{"n_layer": 8, "d_model": 160, "n_head": 2, "n_kv_head": 2, "head_dim": 64, "d_mlp": 320, "vocab_size": 2956, "activation": "geglu", "norm": "layernorm", "norm_place": "pre", "norm_eps": 1e-05, "positions": "rope", "rope_base": 10000.0, "rope_fraction": 1.0, "qk_norm": false, "attn_scale": 0.125, "bias": "none", "tie_embeddings": true, "parallel_block": false, "init": "normal", "init_std_qkv": 0.0395, "init_std_o": 0.0, "init_std_up": 0.0395, "init_std_down": 0.0, "optimizer": "muon", "lr": 0.00787, "lr_mult_qkv": 0.5, "lr_mult_o": 4.0, "beta1": 0.93, "lr_head": 0.00481, "grad_clip": 0.5, "warmup_steps": 200, "schedule": "wsd", "decay_fraction": 0.863, "decay_shape": "linear", "final_lr_fraction": 0.0, "batch_tokens": 16384, "seq_len": 1024, "doc_mask": true, "train_tokens": 140000000, "steps": 8545, "dataset": "wikipedia_en"}
Each number is 128 + 32 x the weight over its row's rms, rounded and kept within 0 to 255. Layers, rows and columns count from 0. Numbers have three digits each. The size before them is the row's rms in percent of the matrix's.

# layer 4 MLP down, 160x320, rms 0.0759, rows 81-159, columns 240-319
098:087134120108100096157094192161146161148092108147166133116122140152128116126136159116120157130118155156068108136082161093123120113047101129093109117090166169138152175135123140124125121118105122094018103116122227049083104105080144158181143097
102:045179129177118158204103141088089161127203139122159141150147143119123104145161129104123145143116167145100153113120093147135146081148092114123113096148088073141136156096108127082192120133131103101114149113145139156090144154085150145100132153
102:126138071147131179097111127086096121155152106139116097093164123132121155174115061137104121098219106153126102131132172115161188118102078146087133148133130093147147156139105164100124165157163166120164151068135128124172113107087140171133132157
098:167144109111058103080111084116089152094149102157161122168142095155142124151135113171122150113122166113131157123184140132062166065074136159131145191161151094145114127069078116074082144125156139156151109125125124096149123167135090141107156165
107:146154081133133117121120121023163190121201080130131117155119112188125088090106081090111144162088106086198082136148135087142091130102118173116155131101102063127092139158140167174141147132083177098103168115157134171125141107176093106137134092
102:156101151097073134118102151131131138140102118087159064153142162113096111135177216153141097138039094127158127101140215109102161143156122108182082181130095120116181142113175167098116078146192063194075175126102092082068127139170141062116144196
098:094152102150115103158110075079134090129098092063066136138104129132166158059163141123133112155080128187173141121107094115149173070145117120091115153172092118101144147085137116172163102169165137122119122178131100145169123157137140102140131139
096:098129171072069140177131142130147164177081159148173127138189134115104139131115083126121173079125130133146139123146149111106110182141111169114125174138114131077119073140174127158143110152085096155201082065161128097190068156134165090079149194
096:157131168085138116170198077156107117165135099189144144058141128085152130157079168128139200136137090110110107131106129111053178115115161161133159138169134058153123123156125116192124099128063144142129160088109162140173106095128121106207153187
099:144077140104115115157113087133095121106154147143099161141089120118109066110143076093158151148115146111103145136189076141121072103138136107137172150160123100126085079100178122116156126179142156144099129114133150130113137148117132130129137162
097:149166099084196146113112158110119088159104130151104172161154138128067151100149091075110074133093153109167095067123138081103166110124089135131147170058164153147113108140123110118096141211137126134060143096101154108146155069135107102103178171
094:141128093120128112101122108101174149134125094125111106142240134138098120156144104111186120144136091051140113091209119057146162173115124108110154150049078089138128082135086159126134129166157137103101123101098106163072165120149149101072104093
094:135105157141108139133100121165143100106128123153151093074122080141101145112099141128151156138126106140177108155130153174161141147174086124114107107165142104122074106123053133174090130126102165148081128169202117163125173128083096138126141133
095:085114163147145093160159085106103150098105123100165155141121160105086157089129063118166133093143105072148184138105134158077086075123148141159171124171135127061113118109125127127107147116152125157135128108176181111183142169199158097135188183
097:156105195123106150174130136104095137105097080173116163127110112141159148141081068124172110086069133168131123169171096149094073154151157082161153156088130158130089093152128177175099151109153089094145100135125116162080128122085088115132099079
101:114105125086138156122114131199136147084115154172122148078146169103160145121121076126122125167159119114114177126159143065173175133153112211085105100143106129111102181129159156077141095175099169147094100131130122208181054155127124143112138132
100:126172077057165094148094120115121155112151112132141116158161145213170131101136162182109102098122159186094100087132149146088175130130110162151170129120108135115171188131143113112113164148144129160142121191123164106089174146080197177095138112
098:107104075208151118109082111144226103162167130152166111127134149118100084120140172157112167098117118133103112093100106106147105147177105138064091110133221174166146139115146077134096152110115054101156121176088124076096146132116095109142084135
099:121146165179122134112141141146124110121116081106157080098100086153137126168160111070116092102138138154119136143115111133118192144156122143151127142136133163116095110148099128178149040106148128087148165115124106170115087105153142111188062138
102:194143175094141159112066123111120145116156148088169146156172186151125173131085139119076182108076164112139103108171140122124097138127151125113187136141113123091145143085131140141135125129131177115166154146089120131132112122090221129129088137
097:122130124122124128178167099108116107123128121018155165164127125159176133069140159149136141170050141134105141180099160111122112142147123135135202097115134164064062081133094093106092123090125122132123095152102117056158141168086121135100112164
115:131136093194147246088166131166131171198190115054135050142124114097190050141083130141121143086174144112120130153097171129126166090128153100168095078136088135137180101104147168080191054073119105174127139128135082168057123114090114153170131102
102:174137115106117094172167112141113205087148083129085102055105168149131208095105116112137117172144102107128160090130102143184104114153122143157165102181099155160164125100152158114108139144114154138114154108158152075136134136150111163156132125
105:117118139163118142053093134101181111117101132136129075139065085157189128155137167121176132133102125183101120116141149082157194090162143139127142184146190169143131135137150149151158160130080126121134086162151136138097076143168123111159179062
107:134108145114092082177179206079058093158168054164098122091147106151118139089139173171175138146092160093128162174165110091149100066107105090116157132210163097140116139149100163164111119099159123124149100100182092108125145148189169124134089105
102:094133155146080102096142095104194111130096104158109147125129160089071115141164099145151086091140132084058107162097133136125121130142113095087168122123105127160106146110151174123154155139101121123146153121113137143095164126109100116101128118
095:127177139130151092161130134112161161167136133162097113083131133132148120159133177106096143125146091089123130120168091085083074173082098125169122112145128114137092158073102097083211178183143131153113120078122111123138159146127150110099128107
103:115153085073084164097122137158089111109100128059095142129154125144118137126120145167155134129099127083199184105126102126124163143143136092122149158131135052109167121144182129163161127098128047048121102134180107142168093102119183102149098046
103:110150108135170076094123171166134113171092182081091148129184164103144191124066162112063140122119093125119170090228092151127096098067186096138103152123115129111130116093066158113110121098131050099115154159108128120145153135128149137139169134
094:132137109095135204109093131152076115096123149159142166131067148114118081082136091136098091153133099134109128159114117134111142098153127099088163119120100107117162135091144187101126127117105156132185116104197121102185180103091112125167131126
109:131171136161140066119069184180126131168180146117106139135097061140164097114153195132164164031106148135142132199131073127126085065134170101146193144130167146141130158117119126156130163117176111122101112122156138106109115128126136154122104152
104:168122164086092131106118101123132087108086123091129097080100144135141150084104121118086113143160170133130105096132109127090137196127089132149209142105109082060111115090120119144086110094149131137136102163181136129149154114149111159150162195
095:112145142180132124122100130119117184137143125133146121163164089135098112134109121179086172152109140122136164198146112196091163040140082122130127136137117163079150145129100093127158143093115133132122116074194083133132099136124127130121146101
095:142075167168143162125126120103131122181128102142155124080158134145154122139205125126147113065140053068143133141149127159111141139081110105145099082128200122206122064130120093088099129081103047079083130108126108144152113104105138183161138131
100:048110109115135180159157147102163116146116151115172153196158118135148114078119107140101073123108110177172069167138093159139141149164139144115078164070126105119105144136101075160173161085141115103100174085101092098146113148118148068096122109
102:094084146115145181104112113126159181101110094124080094147121160116098110125096118110082062130127133193130114161103080154108112167101161147133155141169105100100095129092155112119098097098159123140085106086118075167114148116101062123166142100
100:132123171158150176166101176146097138141188152134149128081095085146142140112162132134103102105170111155209105130025116145172157137137124116076109121127103114149152112080067107088150139126102188113188142138089109129141118117121141136086110094
133:155094131096139126128171121122106128127098123073140146132156130151127150132151137176155071155160097096190085097132114145125132152135109065070141114152083117108186108091128062158151150067158082143128196123120150144187111112089153096133119112
097:124125108046147126172186172129151130185113118153129161114157060113088168179075156165121165124128104125065100129147169096176081146096166083119109175115161172078111112101105149114154123116111122149130169110107148121131147144071117171124099110
101:123100117105141136104127092133144060165133122217113162102129085098112118038155158101168159182208197124136138105119139085145054135104131105116130112132114137104154125119103167134123120102107150120124131175116145142088140126142098138116155084
108:131159172155074143124107132158139177147147136102103093182108132097128088132107123124101148105139122153069141110135174121203102138168157165096057161066115124194146162156159138070142099100148162153124112124124086120099150194163085096162094135
100:145114113179115124142147107088107156130095138078113089178153116138167113089137137158106132135096114102126121125153096134147064103080058066113140093135157152173166134086190151113144097143146205118121129070068106101066131145150132106161147124
095:113175101177149125196106100124171105148166192095162121091099118089167096104115124132147152178144119106158172152077112104153123177149116170134157076154151084140080120136164089179125155102146136192131091094127121146172143126125123171125106114
103:068122147130086163103088140100140146189119079207174090143077144098089142188101066109180090102093062163185120116146144159178113135170159104172136141171104136132130114158205120120175134131101122132156146159125118127126085136154113104122153220
096:142157132071119133125136164145144165139117157103105141168103152125164145133130094153084161113133135146185158130145168162147141182127162071166159094100121100161068135162165155068093123125150153120152129126088105110163099096069154124123089125
097:127109110076155104097153176075153168160130135117107173115100107130178152122085118130114132143114123065151114154128112105169119143118121127112079119133102093157101116105088185181132159165177111100137071086142103135152103135091090164074087096
095:109082141156130140132176121064152094128088132107147112132136118063073171098115164140128127135106127154125085143127071097112159185104149109145112096086121131137181099133075067176098187100147142157055110127147131158098126135206160143103206094
105:110087178169110089094178186089157088114121144096103040132141127199131157104063158135113129155130164104074111128122153107126113166119048136114119179153107129137174104116109092181111124175178097155102149189172172188093138146197151154192158112
100:091128166162137135143114109140153097132104110086142094124193183145122150144092131134082056100163050129141100123171115134099136138113129130151130129106062177096129139152122135141145104122170149201146092151113084094139157110185189092116108125
094:124109094120103125104104153082110151120078084095112139159111132136191138164215129137159065174082124085133119125114124169175159091082111132217169152132177178138174149166151087173160105120147141053137121084111110121117148131087114134118114133
099:126138136102156094182174149178143138139149193089065147111100136159144180087142131075158172109126104050124119114132144087107154118071163142103135157207100195120208121121157163110138144151155109133150105126139134126115117115203076142107155123
088:119108184151121159155154128137103141101090124117149120158170108118091174158137123135047149102137150086142126119125128155114166114145148126129055084122157034140140166166140169100138150146090122125123158082135084082157094215159124130137122137
096:111086133179121141109113110148096210054151152103103171099131130184215085178102104143130115108142153092135127159084096173120132115171150125147116154052115150180151102090119109061145157126083107116174170155125161152151124097189126102158147109
096:096159058168109141163117090138125106114090123127096134103142101166117054137110177088154085069142107115131080166132115116136118177116115121145157122151149170112137129147136128169138102126104173102143127116116188051192105098129130110124146148
095:163157172139181152087150157131159108110116130138141092139109127195146157189129065063083091158171100191128197122115143064148154140140106159105145108134201197122195123170168119106135130143086062116090125151137102116125140144141204120152119126
091:148176108101121128108157237144070107133110118110098118149111121138146148179108139099053073109109083144099152114116114147156135130110134118168146134161183096098151116169091134170116139115127091133123123140110142100110135170174151139092089144
099:133062097131167066141128111137102085110130164102166096121139113079114151189121130149175106146142104154134115087139139124108118132090151123170150113167111110103136107082140175128123117124091053151186129115135135070156120067150118079127127109
099:130175078111110089068102110142131134135142127187110162156092145142103186142104121188128116134123049138086137118101143084153152144173099148131124178057199111193165162142108160092116179185133146185117169152107121120121118126141128133052170131
096:188119108123170159127109078157156145113148139126130148119079148194128097142078125128154142149120016127124121092099096122143176135104082153175105140108148173075125115159187088087100148129130125138158126174107126166123155114151133133185131143
104:130162118154113110107129155163072161118123201140064146136081118126115148129115091149121142046107159098111183140152143172166150141168168131146164127061137074105149159117110096101105133129108094065174146152126076088104075114122080114107121154
096:164160187180153107069150160157160136112136148129081136152080159083122117091088114117078135142143128120091146150111066093151107109138137118102138106138126152120140037129119125139111134166101140113129063125161101216136127124136113158175126106
101:166103115133126155099130142089135095116107165132148166092127159111086133114121113145125174087147140078124149111102112081127165119135192123087137092157129068157161104160192093126146176112169134122182147118077154108138111110092093072133133144
124:087180107129144120099103140121139066159156109111074093110109128156097144142165139112094083182123153174182107125110103175177086109176134075105125092095145149157129149136132088102118073131145120132144155159137088117102148100142121119115130095
103:185086156208113137152048135112116085082086151161110130109115095143144127048186121123135121123126073141108089144140161136120140109104146109141123148142154125124068117158117195130132135171121109107125156103209103152137103128139159124108147151
107:074134116156099171150114088123179145073114138158127143120097132139080108145139201146132142123123112145159140136129076096146127127105148099155116099152151076134179143149100169129143141168036126131136158148106176118098094176148085111134149178
095:174099069145101130063122176129122154143117116189111207135108124136170155124156120072091136123149131170150101108124033121157102125127091144103131149170136147112165078121142100150074088128115115115163148118127152070122180109143146169176135162
099:102188163081110133102161096147105140061123123139144163174127121134147059092119100082127126119106107123121179151153057148163094122121152149146097119137143097158077140138130124169126116143117191166170107089132110131124088124092096123207118082
101:114109069086125134118118112048048074147127108109108118087127190121161162201142139125111129131098104149204131161106123106117098124109098113168157132048094135169091177189083114158164149111112094081102092080116105137180117047141147145145099107
106:112176124095163180121102159131111119127149180135151132158116094112155170113114136103127122167123221088203102117117110142137068112098096133085148118150132078151118147138131178175140137120180100140152147124120145125145136136120130121139109167
093:144103128161112061098158072111171107102146129136113124105134148138124097144154065174167091098075113136137124179133148113176131159126110133174098105093153055166116088109133139109157097064130109159046178134136153143121136156142103154132145069
102:154188132194126117164184174144161157147123102179117079102095106070048125136177118159101128134087141125110157136082145166111127154147166171161075144122127123128175131135144164146102105124138141138121090154131165158085178119088104156131117133
102:083065142160143092126143151082174126224134067090144084095201175143066106073126153126113131128115105123146154042103151095146134105136188149189102072166100136133152145126118101145154081112148141157099118107095091125066105107180115179118121144
093:131154195128105133131102120157161159111111160136087092122115115095136102156133106094106135147123107100105094101150111134094139157096075142051167131104138162162131144136140124147147093117168131157135119082096155098114178139134111098091120090
104:135183136123101191143122117141131150097098183178182159109132108145142059150172083116098175111117112084082186102116168142136170094124192108127095085114064143132119127117172139106125150157117208102157104090055150146160109167096213087143106149
104:099135130161106159166102039129146109128118145147140130111158132079201094165200134136139167172101142092108146203117151050114094110173084133112133100082134061159133141155115118090126114108115130163108162137090120154118114122138102087091105101
097:137109098145101159166107136126148111112099139122154077088105149133153132066077125107174051144132202104141072120165115111121131077157109163172163133100179165096129116088080097099158114088165104156117105114085100158152146173133097099070128130
104:098078113085141169128157123128168157094090161135129142122137151099068112092124070092135109133120122107121129119129190119080131199143109126150145200155088110087133121178159162117149126099113152174145165073147184150167114167140152148092124113
095:097154216137181099168119094089110186166058108087111118121097185122143144073146118141072128144120162152133078100083110128120161116052128132111172096079170098207117111145165159120161149092068124134121174139083141121181192161105137206150097111
096:116159144140144096159154143144142114137146133136046163129140086147051113157177170108084155164139130118172160138195128115102158096133163091119098143108102145068094160143085126149243142169085167180110143164126172140125078170145125127128086136